Part of a small language model's weights.
Size: 15 layers, width 128, MLP 256 SwiGLU, vocabulary 1024.
Each number is 200 + 40 x the weight over its row's rms, rounded and kept within 0 to 999. Layers, rows and columns count from 0. The size before them is the row's rms in percent of the matrix's.

# k: layer 7 attention key, 128x128, rms 0.092, rows 78-90, columns 0-127
# q: layer 7 attention query, 128x128, rms 0.0921, rows 79-90, columns 0-127
k78,095,206,228,208,235,197,260,227,201,251,171,187,187,233,164,205,286,189,205,204,159,156,184,241,190,210,200,172,232,133,201,251,165,215,215,210,207,195,220,239,133,209,222,151,201,171,167,247,185,324,243,217,165,218,178,246,169,169,155,177,281,167,189,173,237,194,205,257,144,240,232,181,307,165,94,205,186,225,253,255,295,175,141,264,194,159,217,213,197,293,151,244,192,204,196,123,220,247,219,219,133,222,198,216,208,220,136,161,204,184,129,222,197,189,188,183,120,210,211,221,165,137,184,200,158,200,223,224,140
q79,092,177,156,236,69,134,209,178,211,226,165,204,155,141,139,191,195,235,199,260,200,178,157,221,301,158,207,196,213,225,264,220,200,224,247,194,198,264,195,256,243,239,193,194,256,209,184,165,219,196,232,165,166,179,116,187,201,173,178,221,168,236,193,175,196,245,119,192,125,218,213,212,234,186,181,177,164,232,261,183,152,121,190,238,255,236,120,208,188,154,150,296,192,175,97,252,185,237,159,221,177,171,202,166,185,155,234,272,168,240,152,205,141,186,246,195,176,261,192,203,193,150,200,238,187,193,240,189,199
k79,094,203,165,231,193,201,109,267,155,172,231,221,234,235,153,133,270,156,196,189,213,164,155,241,220,248,187,167,198,232,166,216,198,185,209,61,188,228,273,202,190,220,146,178,191,184,212,191,147,244,157,187,161,232,156,224,122,208,200,225,217,156,226,215,135,244,236,331,201,143,248,141,260,180,144,227,132,225,213,158,175,152,169,214,218,146,205,220,187,179,118,216,251,199,201,133,251,218,221,138,141,234,206,204,221,197,171,185,198,210,186,195,148,201,194,213,200,216,159,222,250,260,267,196,203,173,154,233,231
q80,109,253,257,207,200,221,129,160,199,224,255,191,173,300,283,159,232,181,202,199,238,138,210,191,183,163,225,183,168,242,242,271,231,177,236,196,159,222,174,163,171,233,160,203,240,182,171,149,160,130,196,242,195,268,257,241,207,179,201,251,195,185,184,167,165,145,127,185,245,211,133,226,193,157,151,196,227,258,156,269,185,254,217,166,180,191,294,161,210,175,155,146,231,220,231,198,254,200,150,221,199,211,201,141,265,159,194,213,277,200,203,200,143,281,199,204,162,291,229,207,247,204,254,218,254,200,215,263,163
k80,091,230,126,161,194,166,210,226,140,171,283,274,224,158,202,140,298,173,199,150,217,180,191,205,235,176,212,273,180,229,235,190,194,234,229,210,183,179,229,179,303,139,195,165,144,210,256,206,221,215,122,241,114,219,250,209,160,221,231,150,176,179,227,200,174,195,210,151,283,170,282,211,211,298,252,200,181,238,177,225,194,214,247,217,140,158,99,243,166,194,206,242,136,227,249,232,160,174,232,171,224,223,212,181,217,205,213,227,212,213,195,182,220,206,301,249,199,180,171,221,225,189,191,235,195,232,123,212,182
q81,100,124,202,154,196,114,195,181,187,132,245,234,167,72,195,213,160,211,231,175,150,113,223,191,254,251,176,256,206,204,194,193,194,292,202,242,289,226,278,181,253,145,186,142,196,176,164,220,204,237,155,159,153,198,127,190,218,109,143,205,274,154,205,242,216,176,208,189,160,219,215,231,167,221,208,192,246,148,228,193,135,197,226,201,245,233,175,193,161,150,183,157,155,152,181,202,164,263,184,204,209,187,190,285,170,227,191,181,135,161,159,218,220,198,211,161,154,191,150,193,201,185,189,248,218,181,217,133,212
k81,106,154,238,189,232,200,278,187,206,206,179,258,172,149,206,214,207,235,243,158,176,202,160,183,154,225,138,140,272,169,196,147,265,244,180,220,223,199,190,184,181,170,325,181,252,193,151,249,215,194,287,247,249,160,247,187,261,228,143,129,216,166,224,260,189,191,194,184,169,187,191,195,155,155,209,224,246,242,220,127,271,268,215,164,209,183,254,178,200,229,242,221,189,121,179,231,225,265,176,207,202,182,199,235,218,242,157,136,219,192,190,178,235,159,117,216,188,238,145,187,156,220,172,272,180,218,216,134,277
q82,092,203,162,144,318,180,240,190,155,214,201,190,234,151,140,179,165,251,270,154,191,217,200,219,236,233,155,218,255,171,160,149,163,279,194,196,259,232,240,231,264,210,122,203,198,229,222,209,188,184,176,201,190,184,188,178,195,138,205,200,330,178,254,171,268,137,228,118,150,165,168,235,197,200,194,242,258,174,196,202,152,194,176,167,218,192,200,182,250,173,190,159,145,161,226,207,180,263,197,194,167,186,128,197,151,262,183,160,142,215,180,300,251,160,181,242,198,237,235,233,195,218,197,207,245,204,181,142,264
k82,103,210,200,208,271,159,207,258,163,241,228,178,226,126,221,227,188,244,243,186,191,198,162,183,119,197,151,145,253,188,226,194,235,251,193,222,183,249,231,221,173,212,295,193,249,240,203,273,217,218,325,147,177,275,209,203,263,235,202,156,205,139,183,179,229,151,233,231,157,221,167,165,227,159,167,236,263,245,211,149,252,227,188,191,146,178,238,214,181,243,216,180,177,143,195,193,261,264,157,197,193,217,231,179,174,215,149,193,238,232,118,220,244,147,117,247,150,263,169,147,124,178,216,222,160,202,187,194,209
q83,090,212,151,178,236,170,184,271,138,159,257,225,164,237,199,205,259,185,163,221,216,206,244,240,220,304,149,209,228,226,254,166,269,209,174,205,206,222,279,246,216,149,274,246,223,217,152,214,203,132,221,222,232,270,155,245,295,191,210,275,128,190,213,185,205,215,191,199,164,235,164,200,138,238,163,302,258,211,216,282,208,231,183,161,151,175,208,195,201,212,172,191,133,196,164,178,240,216,200,127,214,217,187,248,248,231,212,221,213,247,219,191,218,200,171,181,160,157,223,115,138,234,160,200,170,173,184,132,160
k83,094,219,128,230,241,190,207,112,190,250,130,245,185,203,263,227,165,220,180,170,248,227,195,207,110,153,123,153,194,149,243,135,211,213,239,200,155,234,155,193,232,156,278,200,240,239,145,214,230,216,275,211,131,228,254,189,214,184,188,175,228,180,186,173,236,155,163,233,262,247,216,233,162,168,156,199,271,165,171,177,211,164,190,139,235,202,207,201,110,162,243,183,188,157,242,235,222,189,185,216,178,219,220,166,192,245,292,208,211,198,178,160,211,216,125,232,180,250,127,211,202,196,241,200,75,185,185,205,241
q84,103,215,234,209,230,162,182,248,207,176,192,219,207,212,203,243,234,192,141,237,175,279,186,142,227,178,174,206,201,168,239,206,289,193,198,202,156,220,225,100,169,161,243,173,226,193,235,254,173,165,157,214,221,239,260,214,180,231,181,240,108,186,179,229,191,232,223,226,241,221,232,263,242,247,238,147,157,215,179,237,209,222,180,208,150,213,204,284,183,177,231,214,180,208,304,222,220,155,158,211,232,187,266,170,193,218,176,182,265,245,213,77,199,249,139,228,220,239,194,194,316,253,130,251,158,171,231,262,191
k84,103,214,175,216,192,215,144,172,245,189,203,218,143,175,199,207,247,148,190,166,258,194,235,228,231,168,203,217,157,243,218,150,174,152,182,271,158,175,218,133,222,171,214,275,222,168,182,204,198,215,171,221,167,168,205,202,216,215,226,243,225,243,236,178,197,245,167,230,269,204,223,183,154,235,233,152,198,219,174,192,122,138,197,186,236,200,167,206,196,127,242,190,210,232,288,243,173,78,212,178,217,216,179,183,202,300,263,188,232,159,218,71,194,312,235,192,193,219,156,268,198,234,176,130,256,178,184,239,269
q85,096,157,202,252,219,206,235,178,224,160,155,218,213,161,165,239,173,182,201,129,208,212,215,181,217,162,248,189,226,190,208,236,213,238,188,166,203,172,111,114,222,274,165,141,189,176,194,200,190,246,209,147,162,157,293,207,104,155,151,192,172,196,254,251,220,184,232,177,232,200,216,206,240,165,312,138,159,157,185,165,187,188,178,243,220,218,219,198,143,187,171,231,234,199,221,209,168,193,158,310,229,166,198,205,205,151,170,100,223,175,174,166,179,188,224,275,221,231,218,281,239,184,273,225,195,254,243,269,266
k85,100,203,218,231,108,219,180,213,209,223,237,222,188,76,196,209,247,158,187,230,244,243,261,262,237,192,225,217,167,254,261,186,169,173,187,138,158,189,230,143,141,144,194,190,217,200,210,229,202,151,218,188,257,196,123,276,249,205,273,186,195,260,144,210,172,214,242,164,221,183,210,210,211,212,289,173,196,271,214,253,149,148,216,210,217,254,135,172,179,219,193,248,184,287,199,165,152,83,241,165,188,159,194,199,277,252,251,173,208,217,194,191,199,207,224,214,260,195,228,170,254,189,183,160,150,180,207,169,171
q86,095,152,204,136,175,151,163,193,191,246,213,191,197,199,173,235,233,139,199,146,220,183,161,263,229,242,181,213,219,235,175,192,226,221,196,241,138,182,221,138,217,201,251,229,282,190,208,145,168,168,178,219,146,226,182,271,196,196,257,290,136,174,222,205,177,152,180,222,211,326,176,233,191,250,262,186,244,171,134,159,146,218,187,268,199,166,220,210,211,163,102,200,245,227,245,152,256,252,212,180,198,173,259,231,242,205,200,175,239,231,253,51,200,226,223,186,183,217,231,157,197,238,199,233,172,162,209,168,206
k86,113,168,135,191,225,225,187,130,215,215,198,158,216,217,208,208,217,140,210,159,208,213,236,173,271,207,220,212,207,246,161,208,167,244,200,215,267,196,240,123,269,270,197,207,194,185,201,161,176,272,141,201,135,203,201,113,146,161,233,266,221,196,256,229,274,275,215,281,211,138,186,204,123,223,251,150,152,191,200,179,152,161,224,185,281,166,227,233,196,125,253,177,236,213,273,240,131,185,188,191,189,222,204,185,170,246,204,195,125,162,203,108,184,260,197,195,177,173,154,197,217,232,184,134,195,237,222,251,218
q87,138,247,166,213,214,194,169,226,160,172,213,191,222,229,242,175,197,178,225,250,231,187,206,211,178,253,179,172,235,205,206,156,188,196,227,213,243,243,252,301,182,130,250,223,185,247,140,191,226,172,205,253,191,245,153,213,278,219,237,159,283,239,173,173,202,157,167,167,158,191,145,182,143,211,126,303,257,255,218,253,209,209,169,132,164,188,210,200,243,274,181,150,170,212,139,156,220,216,270,118,158,216,186,259,194,230,247,258,231,199,190,311,269,144,191,151,170,178,209,183,167,180,179,216,223,188,147,153,197
k87,110,255,233,192,215,157,241,208,163,199,221,232,253,189,207,210,147,281,178,278,177,207,202,149,148,184,172,192,238,126,214,198,283,204,198,111,207,206,124,306,181,208,221,139,174,206,182,259,231,204,283,201,227,271,221,227,244,179,182,128,163,183,146,166,179,157,219,155,177,218,173,228,190,187,190,262,266,215,197,186,271,255,183,206,147,221,205,178,167,271,160,222,169,115,167,171,261,204,219,199,179,167,239,192,210,163,200,223,252,201,174,315,237,152,162,245,229,232,211,178,201,184,212,249,160,148,165,188,232
q88,101,184,248,204,196,256,237,138,216,173,169,235,277,139,167,222,199,255,183,159,189,235,209,157,172,175,242,200,201,201,198,250,156,193,154,180,150,130,174,192,195,233,174,230,183,184,261,234,203,220,155,156,259,186,275,155,169,192,214,172,129,237,205,187,155,233,253,163,316,114,193,195,246,210,245,163,181,123,161,250,220,233,266,196,211,227,135,172,196,189,212,242,142,218,233,216,148,145,229,232,206,260,274,157,214,165,196,249,201,127,189,225,150,243,258,222,239,147,189,249,236,189,234,153,193,271,256,232,191
k88,089,221,218,212,263,192,249,186,301,204,156,252,125,213,315,130,272,145,197,169,169,185,212,266,234,232,232,162,215,221,233,177,179,206,295,234,211,191,317,234,213,190,237,215,169,201,212,196,141,200,254,238,152,150,195,190,213,220,193,243,239,175,222,168,249,181,202,219,184,282,246,191,224,223,155,222,161,250,180,226,268,216,194,263,206,189,182,209,219,229,260,180,158,225,213,193,148,222,164,275,197,168,113,211,236,201,135,212,160,205,207,152,226,207,216,179,186,150,232,206,175,194,134,152,137,217,219,144,155
q89,100,254,137,138,129,186,178,137,153,201,200,163,152,180,193,133,197,201,176,282,287,238,251,199,218,203,221,202,187,199,265,198,228,167,248,216,130,192,212,230,219,163,249,213,230,255,288,149,190,219,194,169,270,201,214,133,207,150,236,203,150,220,182,151,191,237,112,179,264,172,203,197,215,249,214,220,159,167,229,236,236,160,238,148,152,184,102,218,222,223,218,240,164,250,193,238,180,143,232,156,197,258,229,244,233,223,195,310,221,141,228,204,209,184,213,177,252,142,174,209,180,184,216,230,166,236,240,267,214
k89,089,203,164,273,210,169,245,212,205,158,128,259,173,190,194,237,282,155,154,234,236,232,185,187,256,184,233,185,173,207,243,168,183,165,235,238,244,267,182,185,248,202,202,155,176,165,168,178,209,246,200,195,165,186,231,247,254,246,228,212,225,126,210,171,233,195,180,273,282,260,249,215,267,239,161,194,202,230,207,158,224,168,185,231,183,135,103,251,226,237,197,215,317,159,201,180,225,171,163,202,128,157,223,209,226,202,170,160,192,264,207,182,162,202,252,159,171,181,228,272,310,219,194,178,161,160,171,259,167
q90,096,178,167,195,166,168,169,214,176,148,198,238,145,171,166,250,210,186,227,176,185,208,159,207,233,206,160,187,176,307,157,207,205,240,213,257,223,205,255,126,150,115,217,110,247,189,188,159,179,188,294,178,222,235,118,221,151,158,175,224,264,136,207,218,247,236,182,194,181,220,202,201,206,167,229,233,167,164,209,127,233,128,240,185,214,247,242,210,169,138,211,144,278,204,207,209,207,221,200,219,199,106,226,269,213,265,198,133,177,197,191,149,166,279,156,192,219,217,178,176,151,181,185,191,306,199,255,195,183
k90,097,103,210,173,173,217,162,255,165,176,243,197,229,196,160,217,198,202,232,200,136,187,208,199,215,162,172,245,172,312,161,251,139,265,172,280,200,181,218,207,186,197,239,227,193,176,163,224,244,249,172,210,225,174,156,128,210,201,308,247,193,222,196,221,153,195,236,193,137,238,120,204,197,221,209,175,172,135,209,143,124,146,145,192,151,247,237,132,133,157,176,93,239,206,205,179,207,276,253,164,124,174,257,238,221,216,177,204,186,169,175,222,193,197,201,183,213,214,166,243,202,197,184,209,238,267,251,196,234